Each number is 128 + 32 x the weight over the matrix's rms, rounded and kept within 0 to 255. Layers, rows and columns count from 0.

# layer 2 MLP down (transposed), 832x320, rms 0.0426, rows 148-176, columns 80-159
[[147 183 165 144 135  68 161  99 127 131  97 142 171 153 162  54 127 104 126 135 116 157 201  71 138  93 206 120  82 109 145 116 110  74 112 153 132  90 106  98 180  33  87 152 142  99 148 126 159  97 170 104 142 123 162 183 173 158 126 103 142 155 157  81 125 117 145 108 184  62 148 146 121 164 109 165 118  42 133 147]
 [ 63  96 118 116 169  85 153 155 120  69 129  89 146 162 122  94 158 108 127 118 112 147 165 115 100 116 138 147 136 120 151  85 141 115 161  94  61 130 116  78 156 120 119 140 144 181 147 131 169 116 136 146 127 145  89 150 118 131 105 149  77 157 173 144 216 111 154 166 151 126 101 143 132 156 114 136 137 138 112 116]
 [114 101 155 112 171 131 142  74 132 141 123 103 146 161 152  93 107 142  90 123 169  53 105 157 169 168 102  84 143 154 126 119 138  45 158 148 116 109 212 114 119 147 173 108 119 144 101 141 131 144  91 164 135 144  93 121 130 114 111 120  96  30 152 113 128 137 122 217 136 102 132 137 158 129 138  76 150 117 130 178]
 [125 160 122 122 158 178 112  75 106 155 137 178 130 179 159 136 139 107 146 117 131  81 177 161 177 162 104 127 162 204 115 114  71 148  78 159  90 120 162 129  73  97 148 104 145 103 107 153  98 109 150 134 139 113 152 144 111 183  98 148 188  70  91 109 129 112 183 119  68 183 155 119 157 156 148 132 166 119 165 100]
 [142 121 158 116 171 151  98 136 205  74 123 136 187  87 136  95  63 119 145 128 158 182 164 140 175  71  96 136  94 148 121 133 153 116 114 179 104 119 147 120  98  59 140 150 139 145 108 180 176 164  90 119 112 117 142 170 150  95 140 184 117 121 134  93 176 154 154  69 176 148 125 163  92 136  89 115  56 107 107 183]
 [ 80 139 129 106 148  98 177 154 152  63 152 144 142 144  64 103  89 107 144 177 112  97 131 129 156 105 138 134 121 153  55 151 171 126 136 127 130 154 122 145  98 120 147 112 103 144 146 112 100 103 134 187 179 107 120 113 191 143  93 119 109 139 120 124  91 146 101  95 138 158  65 102 139  48 130 112 159 190 117 157]
 [165 163 112 142 108 129  67 159  92 151  90 140 154 110 148 150 145 126 125  68 156 161  91 121 134 151  87 106 137 128  41 173 124 118 149 103 229 128  54 126 149 124 142 110 156  91  95 130 106 185  99 116 160 103  80 164 105 161  85 139  93  79 173 138  94 126 125 173 129 125 163 150 114 167 128  96 175 169 196 133]
 [138 167 121  90 119  48 133 108 148 113 137 133  70 204 164  95 174 128 129 106 121 129 169 112 130 108 149 143 169 159 124 139 166 153 111 124  93 141 147  80 139 101  96 139 141  60 135 141 131  95  80 179 129 159 146 120 100  85 129 124 155 157 162 190 142 148 105 163 112 199 151 117 119 136  56 141 102 158 126 167]
 [110 121 115 165 107 130 137 118 169 171  94 118 153 110 135 107 174 120 142 148 128 109 133 126 107 112 165 152 130 130 213 135  96 120  87 174 114  91 116 132 103 172 159  72 125 150 186 110  81  90 104 144 148 168 149 176 125 124  99 126 125 106 154 153 117 194 144 122 113 159 139 116 155 170 114  85 143  90 107 118]
 [ 89  74 109  61 120 146 156 141 149 123 137 171 134 168  87 100 123  94 105 126 128 101 122 150 107 160 112 113 147 153 154 208 106 172 156 146  88 130 117 134 145 113 139 134 140 119 117 129 135  84 123 155  88 148 115 122  95  79 123 148 210  93 143 145 170  98 145 137 134 202  54 193  80 113 143  61 132  97 156 137]
 [ 94 136  81 137 147 134 142 149 140 170 116 123  82 128  86 129 195 137 147 139 172 120 145 161 143 188 140  72  94 193 155 148 138 143 160 114 105 123 137  93 146  87 132 165 129 132 161 177 142 111 150 102 179  86 122 135 121  81 106 139  83  68 134 148 107 167  95 104  74 111 122 116 161 119 119 145  90 113 115  86]
 [194 140 101 121 159  92 132 146 136  64 127 163  79 161 139 100 134 188 134 120 109 137  93 125 184 141 147 141 118 109 147 135  67 166 106  90 138 118 151 107 127  96 126  93 203 146 166  95 118  80 105  72  69 105  68  85 117 131  86 167 122 149 148 163 138  97 127 185 153 124  95 159 144  98 126 122 107  87 138 119]
 [145 119 105 126  98 123 113 113 107 125 158  62 124 123 110  83 104 191  84  94 187 183 107 116 142 227 139  73  85  98 168  91 110  76 106 113 119 158 152  58 151 130 110 149 106 118  83 131 119  90 137 115 130 117  84 172 131 130 129 132 143 159 108 222 129 128 195 159 122 124 123 122 116 137 109 103 159 208 143 142]
 [131 184  77 164 140 152 210  66 135 126 203 126 180 159 199 144 112 163 140 154 161 158 110 138 146  65 164  72 142 148  99 147 142 144  91 124 130 100 137 125 202 163 142 102 106 156 171 162 115 105  77 150 123 141  89  76 127 121  97 107 176 115 148 139 195 191 167 106 145 129 110 124 110  91 101 128 106 124 160 100]
 [ 60 128 166  75 179 123 102 183 113  88 142 136 130 139  70 182 122  65 140 126 162  91 178 172 138 139 111 112  73 150 140 142 159 115 167  81 123 132 124  68 124 140 117  98 137  88 115  95 137 155 120 150 164 147  75 139 106  71 173  85  68 154 184  54 150 123  82 132 132 112 114  98 145 134 100 170 133 149 166 121]
 [ 74  80 151 100 215 115  98 139 177 136  80 127 160 156 158 148 146 101 137 182 102  82 137 150 178  93 156 155 183  94  55 113  63 116 120  99 124 122 175  83 151 178 135 152 172  96 155 182  83 117 171 135 116 130 104  86 125 136 120 154 145 166  57 138 113 191 163 133 150 121 185 110 136 124 116 109 106 110 165 128]
 [166 142 146  87 113 140 146 160 133 159 135  59  84 133 133  37 171 144  95 128 133 191 132  78  80  92 185 152 126 132 130 113 117 187 134 157 110 143  87 115 119 121  59 131 130 140  94  75 149 180 155 137 119  99 154  76 173  92 100 166  70 178  85 162 141  88 105 101 133  73  62 168  66 135 103 126 158 144  98 150]
 [166 184  80  99  92 151 135  86 137 161 142  88 147 121 138 185  78 119 122  89 175 107 145 134 156 107  69 111 146 115 132  76 176 129 121 141 176  77 134 137 133 102 146 135 150  91  88  88 141 119 152  89 113 131 108 109 148  47 127 174 158 156 138 120 117 118 134 149 160 168 121 128 110 147 149 128 130 124 166 129]
 [ 88 103 149 109  66 187 155  99  67 115 206 135  74  65 100 154 118 160 117 120 110  91 135 154 153 146  70 116  99 139  85 116 123 152 181 149 134 140 118 197 105 140 173 132 170 131 152 135  88 144 169  68 179 100 139 160 104 115  73  89 106 130 150 121 125 176 121 100 128 154 183 155 133  98 156 128 112 124 203 183]
 [160 141 130  85 219  21  88 124 152 125 147 127 148 102 170 151 124  58 153 213  94  73 195 112 122 110  85  82 166 115 161 110 171 112 202 139  30  96 153 196 134 138 105 116 181 159 105  84 104  66 126  84 127 114 153  97 197 115 140  91 174 140 111 139 164 137  98 177 129 149 165  61 185 117 158  91 100 174 131 127]
 [112  79 125 158 124 132 126 129 179 111 164  71 149 154 107 147  77 108  87 127  84 150 136 184 169  96 107 142 114  91 159 158 149 116 149 118  60 118 126 143 116 142 139  99 119  50 154  88 130  83 149 109 108 196 105 124 181 120 151  92 158 118 117 144 156 123 144 142  96 205 145  93 171 131 115 100 128 166  81 152]
 [152 187 165 113 118 104 133 113 110  49 157 108 122 116 155 114 178 144 133 176 100  95 140 112  97 127 162 145  73 103 113 163 165 156 111 124  80 132 170 118 137  93 157 137 126  83 159 122 137 135 139 143  89  96 114 174  99 129 123 119 103 106 134 137 130 102  79 114  68 121 212  95 118 128 131 206 109 146 110 150]
 [106 152 162 135 103  75 126 184 102 143 129  59 117  88  95 126 143 167 161 152 194 102  95 136 139  99  87 142  98 198 145 145 153 136 190 128 109 164 130 142  96 174  88 112 156 187 154 128 160 133  99  79 111 108 119 107 177 129 137 142 119 146 155 182 112 145 133  43  94 118  92 176 119  83  73 107 120 127 161 103]
 [ 86 148 127 110 124 126  88 146 171 150 152 164 147 180 130 188  57 141 128 163 166 148 121 119 125 163 123 148  99 152 107 142 117 110 139 159  93 115 124 154 103 101 134 135 171 133 118 148 102 121 174  99 155   0 119 110 128 167 133 110 152 183 132 100 114 185 127  52 135 139 118  71 100 171 104 120 166 210  96 110]
 [147 153 112 167 132 127 126 105 117 142 158 145 150 101 155 122 133 132 121 175 106  91  60  62 138 181 183 125  86 103  20 131 119  88 122  80 118 150 129 118 130 108  98 153 157 146 120  98 156  86 193 160 154  98 108 151 164 157 136 158 176 146  99 117 167 169 157 142  85  86  98 113 148 169 166 131 116 163  98 156]
 [131  77  97 104 104  96 168 159 137 127 119 188 157 132 110 154 106 119 114 107 116 119 157 162  97 149 111 129  40 112  58 128 123 141 142 142 142 122  64 135 132  85 159 194 148 118 110 144 110 141 146 182 131 109 135 150  91 132 125 116  84 125 139 148 179 103 159  97 106 162 147 169 114 123  37 148 145 117 115 139]
 [139 167 151  99 138 146 116  35 135 192 126 148 171 102 165 139 111 118 161 109  94 170 163 159 118  75 136 105 162 100 128 133 121 122  82  85  97  89 114 100 144  92 127 127 127 205 100 130 117 113 100 161 142  83 139 152  47 172 138 157 210 134 125 146 153 108 134  74 169 135 117 127 102 132 156 137 114 117  88 115]
 [142 117 132 158 163 152 118 123 109 154 115  69 101 174  98 129 156  97 126 132 120 119  97 116 177 123  69 138  91 156  98 217  75 185 170 125 184  94 164 199  90 109  55 134 116 147 112 113 130 174  72 146 117 103 164 110 123 110 171 107  72 109 181 139 135 147 141 149 131 101  78 135 104 172 123 108  93 101  86 141]
 [148 116 136 117 106  82 192  87 131 166 103  71  66 149  83 187  82 174 145  98  92 150 122 115 139  60 117  62 157 163 161 104 161 164 156 153 173 132 104  78 155 157 129 171 146 101 175 146 126 168 114 126 132 176  91  74  91 173 122 122 145 144 157 136  71 132 112 135 128 150 105 118 160 215 168 109 110 136  95 133]]
# layer 2 MLP gate, 832x320, rms 0.0461, rows 149-176, columns 80-159
[[179  91 110 116 136 168 146 112 136  65 103 118 168 134  37 149 112 155 180 134 162 173 129 100 129 109 144 149  65 190  99 126 138  84 133 105 142 120 131 152 152 148 103 130 103 171 118  64 143 162 104 164  87 119 176 111 122  89 152 119 125 135 116 161 115 148 130 146 156 120 109 221 131  84 177 114 111 123 118 165]
 [148  52 106 160 187  75 185 167 189 145  99 129 152 138 157 127 113 168 107 174 122 141 164 150 171  96 143 147 140 180 146  84 139 159 150 147 168 160 179  71 101 141 105 129 116 211 126 112  61 126 169 115 149 125  93 101 139 121 167 124  95 110 139 190 146  92 114 191 119 104 127  92 180  86 123 167 156 144 106 161]
 [154 102 156  86 133 125 164 165 133  92 136 138 141 129 106 163 131 131  65  78 145 169  94 103 116 104  51 194 137 148  98 105 155 120 155 171 125  87 169 106 100 125  90  77 101 142  80 116  80 108 134 149 165 170 115 135 100  80 122 124 154 104 170 160 127 101 112 157 136 153 176 132 144 186 140 132 107 197 147 168]
 [ 96 115 125  63 173 119  85 147 108  88 170 121 200 156  76 131 151 150  94 150 111 144 125 130 119 128 149 137  87 173 173 154 126 129  93 125 104 158 145 148 118 128  97 112 133 148 102 156 163 158 119 139 159 101  97 111 101 108 161  74 113 164  82 164 116 119  87 110 167 120 138  84 182 118 140 149 135 134 142 158]
 [123 179 121 100  61 171  87  98 163  87  80  84 140 166 146 120 191 163  92 114  94 142 149  97 123  67 121 188 137 177 127 119 168 145  82 102 111  61 144 149 111  87 121 121 150 135 156 138 129 131 117 133 136 126 147 135 154  49 133 131 104 129 167 168 115 136 123 186  90 183 108 181 158 118 163  99 133  84 157 202]
 [108 152 140 120 133 113 113 132 155  83  55 141 124 145 133 125  65 123  84  70 107 136 151 109 119 128 183 108 113  69 148 115 121 149 172  55 123  99 142  68  83 107 170 143 127 109 151 135 142 145  69 139  64 179 137 143 114 154 106 174 150 165 161 153 126 152 138 147 164 189 125 139 210 112 148 139 118 131 101  82]
 [100 123  95 120  94 107 158 144 119 101 127 201 104 114 188 131  60 138 130  99 115 133  97 137 120 142  80  81 146 126 117 150 105 127 114 161 136 155  90  96 105 133 151 142 156 139  99 144 165 179  90 144 159 147 121 112 130  72 128 114 123 219 129 104  94 110 127 142 111 173 137 105  96 111  94 136 164 120 143  75]
 [112  74 101 111 125 123 125 167 130 102 104 121 151 105 101 136 169 170 137 132 137 149 107  79 117 127 124 104 181 179 144 163 106 161 157 119 109 141 175 108  86 113 128  94  97 140 170 148  62 115 164 155 139 104  86 161  80 129 140 159 132  96 145 166  95 109 179 154 113 132 202 151 110 139  78 116 149 147 155 141]
 [ 92  76  77 117 142 171 102  96 114 123 155 119 132 164  91 145 142 159  99 165 198 128 105 127 126  92 141 170 188 133 145 135 116 178 119 223  85 153 151 121 149 137 179 104 101 171 150 155 191 115 109 151 139  75 134 131  63 168 105 134 141 125 137 106  88 126 138 123 130 140 122 195 110 150 252  76 142 143 111 129]
 [109 144  96  88 141 132 116  65 156 153 100 117 166  81  69 134 126 204 194 137 162 168 167 103 102 152 167 165  97  99 156 115  83 126 146  65 121 147 118 113 151  91 129 118 174 150  63 180 134 140 145  95 104 100  98 145 108  79 120 119 150  96 153 128 159 145 135 116 126 150 151 125 149 139 148 128 112 134 133 192]
 [ 67  87 119 163 122 174 158 101 125 154 110 153 119 152 140 124 147  98  58  87 118 141 147 148  75 152 147 144 167 168 147  46 172 132 130 190 112  65 120 108 121 156 117 156 129 102 139  99  68 173 147  85 124 134 119 160  72  78 103 130 130 130 117 134  55 132 124 103  88 182 135 103 153  73 122 113 128 167 162 120]
 [151 135 165  95 118  68 184 106 138 119 136 108 162 130  68  88 151 157 160 118 135 153 175 128 119 109  78 159 145 196 100 155 102 120 195 161  85 121 159 133  89 153 161 105 148  84  93 133 113 122  89 183  62 221 191 102  99  97 165 164 139 146 100 119 134  87 110 199  92  74 143 193  54 163 121 133 164 123 122  76]
 [150  90 129 163 142 127  86 161 123 120  95  76 121 146 114 137 138 133 147  77 118 138  90 199  73 138  89 147 121 179 113 138 107 134 124 158 112 166  95 179 207 129 154 100 118 122 140 115  82 141 147 106 141 126 178 148  82  97  86 183 136 136 117  96  96 112  92 169  91 146 105 161 186  98  92  87  94  66 171 149]
 [ 21 131 176 168 117 121  62  99 137 169 125 109 174 114 131 119  98 161 158 142 160 208  87 130 153 128 122 104 183 156  78 182 124 199 157 190 153 173 165  90 168 158 140 127 124 131  92 115  87 106 150 140  85 154 143  44 108 151  86 111 149 127 130 159 115 118 112 176  92 130 167 108 107  75 109 142  97 148 119 135]
 [158 146 139 147 174 108 164 192 177 165 133 110 145 138 173 145 133 170  98  87 111 150 126 130 159 128 128 135  90 188 112 195 113 106 129 151 141 154  68 127 177 145  93  89 129 124 153 144 133 149 149 122 112 140 110 135 103  87  90 127 129 109 119  92 106  72 144 109 132 116 132 175 105 115 156 121 147 143  68 114]
 [115 111 114  94 154 150 120 173 108 134  57 127 129 128 145 135 123  97 125 131 137 111  87 120 110 104 128 142 120 159 112 128 152 137 162 131 151 116  90  86 127 131 140 139 138 125  69 155 136 141 153 112 159  82 121 120 127 157 124 132 111 134 102 114 101 140  98 129 163 157  92 107 136 167  87 150 132  98 160  96]
 [106 120 181 130 151 123 149 148  94 127  90 122  89  81 153 147 162 161 140  75 166 138  90 148  73 128  71 103 108 115 143 116 125 153  73 131 146 111 132 154 105 119 148 136 102 132 156 139 167 205 181  97 147 125 154 139  87 130 120 159 150 145 125  77 132  83 169 144 120 161  95 118  96 158 145 168 148 118 115 112]
 [ 90 112 174 107  90 124 157 107  99  92 136 127 127 197 118 124 108 130 136 181 138 123 132 171  45 107 175 142 137 115  69 178 126 172 204 101 104 135 144 120 108 122 130 117 106 152  93 133 159 151 131  87 168  43  80 142 127 141 177 145 153 114 129 118 154 132 125  64 155 164 159 117 149 140 125 125 116 121  78 193]
 [174 118 121 153 203 106 135 121 136 105  90 113 172 147  99 143  78  67 132 146  99 163 176 136 173 151  74 103 181 108 178 106 160 170 197 130  77 100 130 223  91 147 148  78 113 123 126 144 107 152  85 159  54 144  96  83 150 117 152 143 185 150 160 137 114 114  93 158 132 151 121 153 148 117 183  68 111 122 108 103]
 [128 158 100  60 187 110 153 163  54 173 108 131 110 197 177 101 107 142 196  76 146 101  81 127 114 182 139 168 148 131 120  73 156 176 105 143 172 148 182 136 131  97 165 135  95 112 100 116 140 201 109 218 149 149  82  78 107 108 141 168 181 116  70  82 115  96  85 156 146 135 132 119 182 113 132 119 138 125 144 100]
 [135 101 108 135 110 157 127  80 145  75 143 125 171 133 116  94  77 164 103 121 118 116 133 150 131 129 144  88 184 132 120 137 109 127 168 128  65 159 125 129 145 108 204 117 156 101 139 147 157 122 124  91  54  72 123 119  65 105 124 151 170 118 142  98 162 151 128 147 130 157 154 209 102 108 118  81 170 147 134  95]
 [ 80 155 108 154 127 152 126 123 159 102  93 130 127 105 123 119 132 120 101 132 192 168 126  97  99 124 142 116 161 131 120 143 141  77 151  96 125 183 148 180 155 150 184 159 125  85 187 124 141 138 187  97  77 146 110 125 178 149 137 161 177 128 124 133 156  89  68 138  76 161 142 147 124 125 143 107 147 155 125 145]
 [168 129  84 152 104 153 117 117 200 158 145 121 131  99 151 158 155 169 113 127 125 216 155 130 207  78 120 137 135 174 115 109 145 158 106 139 110 157  97  53 115 149 117 176 105 150  99 148 114 139 174  91  92 114 112 151 145  82  86 164 131 128 140 134 112 109 165  77  81 169  85 181  89 135 110 121 121 115 134  83]
 [115 102 134 164 158 131  99 130 138 107  99 103 129 122 153 142 131 100 117 115 186 147 200 157 113 129  94 154  91 145 141 123  95 200  99 125 111 153  79 103  80 200 106  75 110 107 104 162 120 158 174 115 141 132 130 114  80 147 126  98 114 123 117 143 131 146  86 195 185 106 120 118  94 124  75 123 116 123 155 163]
 [ 80 124 152 129 141 140  97 134 161 108  95  90 127 124 136 115  67  96 175 141 153 140 122 117 152 116 174  75 156 125 122 137 130 137 106 102 103 123 139 129 156 112 101  99  43 123 140  87  79 140  89 182 113 173 115 116 158 133 122 129 148 104 150 100  99 103 106 172 171 143 135 109 101 122 166 129 146 140 119 129]
 [134 138 157 125 144 156 141 110 142 110 122 108 163 101 154 175 172 136 112 183 100 189 149 122 116 131  87 104 144  51 145 124 117 116 112  71  85 116  89 128 161 155  88  89  92 109 112 131 117 181 160 146  81 103 153 105 106 127 161 166  88 126 144 118  82 130  76  84 141 147 148 177  90 162 189 129 170 147 176 114]
 [106  91 139 121  50 114 113 111 148 140  67 149 125 171  90 161 152 130 116  99 120 105  53 131 153 133  97  98 145 120  93 114 119 210 137 139 178 179 115 123 129  95 111 106 108 140  69 157  94 117 153 135 131 161 135  91 126 133 173 222  85 152 159 133 132 186 121 120  88 178 141 139  76 142 108 113 120 150  77 150]
 [119 217 160 158 115 135  90 118 147 123 135  77 131  72 149 122 151 145 195 137 102 195  82 112 119 120 128 146 135 117 147 160 107 181 144 121  88 171 162 131 139 139 182 127  99 146  71 127  81  93 141  78 103 146  78  98 127 100 158 115  79 130 155 130  97  96 156 138 186 106  96 122 127 113 175 125 114 118  96 143]]
# layer 2 MLP up, 832x320, rms 0.0453, rows 149-176, columns 80-159
[[157 122 116  60 121 127  87  91  65 161 171 132 100  44  98  90 145 141 161 115 100  78 125 173  96 102 156 144 114 122 123 173 146 129  81 149 188  52 125 121 134  94  99 129 178  87 165 131 126 139  93  87 158 109 117 161 132 132  91 142 131 146 175  73 144 142 100 145 124 190  97 112 176 178 142 123  96 120 173 159]
 [157 142 138  78  88 133 100 178 115 115 174 159 114 103 144 118  99 128 147 101 145 130 162  90 165  98 119  92  85 152 132 176 143 106 138 129 148  71  82  98 127 103  98 142 139 170 125 162 181 162 138 178 101 144 122 119 141 112 168 132 141 105 170 140 138 114 157 169 116 158 138  99  96 163 138  73  44 136 183  67]
 [136 164 162 120 180 144 135 142 150 140 185 154 177 177 142 155 146  91  95  52 125 122 132 125  94 111 152  76 109 140 142 115 188 125 146 159 125 100 154 101  90 106 104 133 174  93 140 156 149  49 110 168  87 125 159  93 105 127  80 142 124  86 149 150  50 144 117 181  79 146 170 132 122 148  81 115 120 117 138 157]
 [113 160 133 157 105 174 113 125  95 159 126  53 129  97 154 145 141 186 116  40 116 115 115 123  98 149 141 156  94 113 179 163 113 110  95 108 153 149 153 114 129 161 133 141 150 171 116 100 111 161 103  88 181 151 132 117  98 116  96 120 155 183 122 123 113 176  89 163 110 158 117 121  89 164 137 149 139 163 205 143]
 [115 135 113 101 154 161  58 163 118 135 148 129 143  61 142 122 202 139 103 164  99 137 164  97  89 148 128 222 108 138 128 130 157 129 123  80 216 121  96 140 122  96  93 117 169 190 212 139 129 144  88 159 134 147 105 153 112 124 126 121 156  84 105 117 170 108 119 148 151 142 143 105 145 138 131  93 158 117 133 126]
 [145 111 124 120 183  69 175 140 132 128 109 130 157 158 184 131  86 125  69 105 160  94 104 149 135 125 154 140 113 124  70 141 164 105 148  93 118 160 114 107 141 131 174 123 107 143  65 188  83 210 159  84 152  97 142  99  90 146  62  82 110 112 187 150 151  83 131 122 117 145 167 162 139 143 156  99 127  76 201 141]
 [138 111 173 110 122 160 120 137 119 146  73 186  50 158 119 123  96 150  97 119 142 110 158 110 153  61 159 135 128 240 126  93 158 184  98 157 112 119 137  74 181  76 111 183 106 155 116 178  82 140 154 134  81 107  72 122 151 141 121 102 158  38 107 129 160 111 145  89 132 218 197 141 144  92 123 171  50 196 171 144]
 [182  79 157  72 119  83 172 155 109 123 158 143  96 118 137 117 130 110  73 117  94 122 171 115  68  96 203 118 150 142 157 107 113 122 129  98 114 162  63  91 153 142  95  93 122 115 106  99  99 154 188 142 124 114  97 170  74 103 135 245  80 166 187 137 107 149 144 101 177 146 121 154 159 126  58  97 150 172  91 162]
 [131 158 141 176 123 149 149 154 104 182  91  94  85 118 142 142 138 110 174  88 106 127 130 152 134 100 191  42 116 140 101 106 120 125 134  65  76 131 128 133 112 102 119  92 147 119 119 117 130  99 127 112  70 129 141 124  93 132 190 176 153 162 168 120 109 101 143  72 200  71 121 118 152  93 126 106 128 131 111 140]
 [151 151 153  57 129 109 175  58  75  62 157 123 138 137 109 123  73 166 150 100  86 146 155 162  82 147 219 120  95 102 126 140 142 112 130 108  52  93 110 135 110 113 117 117  98  76 107 103 124 171  66 151 119 104 137 143 119 103 133 143 115 132 117 123 133 123 104 100  68 115 117 104 160 100 158 110 148  91  98  46]
 [160 114 124 112 174 123 167 137 124 173  69  86 145 175 136 153 176 188 131  78 144 129 139  84 127 118 146 115 141 161 179 157 117 132 104 115  94 163 112 160 129 155 144 161 162 160 159 139  83 108 117  93 129 149  91 129 107  91 124 105 132  61 123  99 156 103 159 115  68 106 130 148 166 156  81  79 126 179 130 113]
 [ 75 201 105 122 141 160 127 153  93 112 102  73  77  82 160 109 146 104  91  95 157 105 121 128 161 145 187  73 140  98 139 165 132 130 134 150 106 139 126 163 111 104  88 160 129 111 138 122 190 136 108 198 126 163 151 163 127 127  96 121 171 108 125  96  98   8 144  90 162 166 112 156 150 123  58  72 122 107 120 102]
 [151 113 108 120 128 191 105  91  78 143  88 140  85 191 133 132  97 124 163 104 104 153 112 129 164  66 171 155  81 118 120 134 174 179 146  95 109 160  59 135 198 130 121 102 149 172 111 187 137  96  72 165 140  97 116 161 137 100 166 209 109 150 152 138 109  78 109 140 146 111  55 149 106 124  93 122  94 143  94 168]
 [123 109 144 142 106 128 113 163 103 106 117 119  79 129 162 138 171  63 131  93 157  91  91 114 150 179 111  98 130 160 138 143  89 137 160 163 140  83  99 158 156 136  98 119 153 133 112 157 158 151  86 161 105 232 148 130 121 151 138 140 163 131 140 105 173 123  98 140  79 136 133  55 143 146 148 109  83 137 139 122]
 [180 174 135 157 102  94 140 182 129 129 135 161 157 164 167 115  95 115  79 162  94 109 126 153 148 102 120 159 170 114  66 181 123 142 138  83 151 128 133 131 105 201 125 137 124 196 134 176  98 159 129 143 154  96  89  80 118 139 114 162 124 103 132 142  97 116 166 114 121 125 195 113  82 123 143 107 139 149 105 115]
 [143 117 100 114 134 136 136 163 101 188 119 130  65 123 132 156 112 167 137 134 131  73 140 143 115 127  90 166 142 147 142 166 102 167 151 116  93 153 105 161 156 143  91 170 143 103  99 124 113 132 136  90 150 191 131 219  99  95 183 160 152 115 129 155 124  83 154 159 124 125 128 110 132 163 147  68 130 171 167 124]
 [162 110 133 103 121  85 109  86 108 129  57 116 136 137 152 134 123 140  51 106  71 188 118 123  90 193 128 144 104  47 148 173 100  70 181 169 124 167  80  95  90 136  93  90 135 150  73 120 114  58 106 155 110 103 173 183  83 191  76  40 110 139 126  93 150 161 126 152 146 125 144  93 106 118 160  90 131 166 100 158]
 [ 95 133 120 162 153 178 130 122  58 104 165 121  83 143 167  93 147 148 158  98 132 167 159 142 123 199  68 135 147 125  94 101  76 127  98 126 130  95 123 168 117 110 104 194 129  86 113 178 169 211 105 124 134 162 150  93 111 133 153 187 122 123  87  91 160  94 138 136 121 142  60 159 182 139  75  51 161 123 114  90]
 [137 144 112 111 214  32 135  47  75  72 120 107 161 118 182 125 133 101  55  82  73  58 183  93 142  64 183 150 162 202 167 146 105 101 147 135 127 135 113 182 179 134  89 127 146  81  59  47 129 112 114 127  99 172 130 140 165 140  99 118 132 137 191 236 151 189 109 110  99 116 197 111 167  61 114  50 184 161 172 100]
 [123 122  99 169 127 133 111 142 122 131 105 179  93  87 146 144 128 135 178 123  70 171 105  76 163 117 156 132 147 151 195 105  98 183  97 131 127 142 117 141 173 106 135 199 127 139 144 151  50 119 181 124 175 167 121  99  97  97 159  68 110 131 120 152 103 122 155 161 146 132  98  93  87 131 154 122 136 135 154 140]
 [116 170 148  81 145 111 140 129 216 149 127 130 104 139 135 127 165 114  78  79  79  74 174 151 158  80 127 143 139 130 160 127 135 110 159 140 173  97 108 128 105 134 124 124 125 118 199 132 131 119 149 144 146 160 143 144 142  62 169 120 144 125 135 142 122 113 107  81 114  97 124 121 139 126 141 135 121  59 110 118]
 [ 52 108  97 158 130  90 159 149 251 170 117 135 145 120 127 110 118  93 100 110 162 106 139  86 129 165 139 169 140 126 173 181 124 134 170 117  98 142 121 125 175  97 136 107 109 185 144 128 106 117 133 202  75  83 155 145 180 156 106  79  83 168 154 132 187 106  96  76 114  90 124 178 119  98 128 121 119 124  88  41]
 [177 150 124 158 165 159 101 103 156  94 106 129 144 118 145 136 176 156 136 103 116 147 133 120 151 154 144 147  83 138  52 103 134 106 173 139 162 113  81 157 159  98 179 112  91 147 144  82 159 110 118 124 132 143 157 103 132 139  53 165 195 169 100  91 126 131 133 122 130 100 119 162  85 146 162 161 126  73 133 163]
 [147 126 124 117 106 146 133 120 117  62 133 110 115 126 154 119 179 156 101 124 168  78  78 166 185  99  63  83 127 118 153 144 106 171 109 133 103  99 117 142 104  97 115 118 164 119 153 157 193 128  90 135 149 122 132 137 143  60 123 123  82 126 150 143 142 111 125  94 134  88 126 150  54 128 116  99 131 133 208 122]
 [ 73 101 157  95 152 157  90  80 158 136 123 153 135  76 118  84 124 125 133 135 107 147 130 110  85 130 185 138 146 107 121 136 107 103 102 103 102  86 115 101 119 141  87 116 147 178 129 100 138 144 129 117 126  95 185 112 148 185 106 177 117 122 151 150  75 102 108 181 183 144  91  29 158 121 185 121 181 160  87 120]
 [164 179 157  59 112 145 114 107 109 145 105 110 144 152  82 129 139 152 140 157 116 107 132  84  96 161 102 149  99 154 149 109 144 121  91  85 155 101  77  99  90  98 167  78 141 155 203  92 164 172 147 176 126 129 182 194 187 120 139  74 163 143  74 108 116  50 138 147  95 119 150 167 102 155 127 173 119 121  98  97]
 [136 106 156 127  83 186 139 114 151 146 129 165 208 121  98 143  94  93 100 124 127 150 106  90 177  80 143 158  62 157 148 182 120  53 122  57  76  44  88 156 134 156 185  90 156 116 173 128 127 123  80 218 128  81  82 125 125 137  54 142  77 117 139 150  82 199 149 139 117  83 153  64 135 153 203 137 184 145 120  87]
 [179 145 133  92  77 140 102 143  65 124 135 173 102 170 116 130 107 201 134 129 133 134 100 148 177  78 129   5  87 102 100 123 142 155  86 144 144 142 105 196 132 146 115 101  93 131 114 176 116 160  69 106 123 162 156 160 152 118 141 134 160  97  99 139  85 164 118 106  66 116 157  89 113 120 147 139  98 126 106  58]]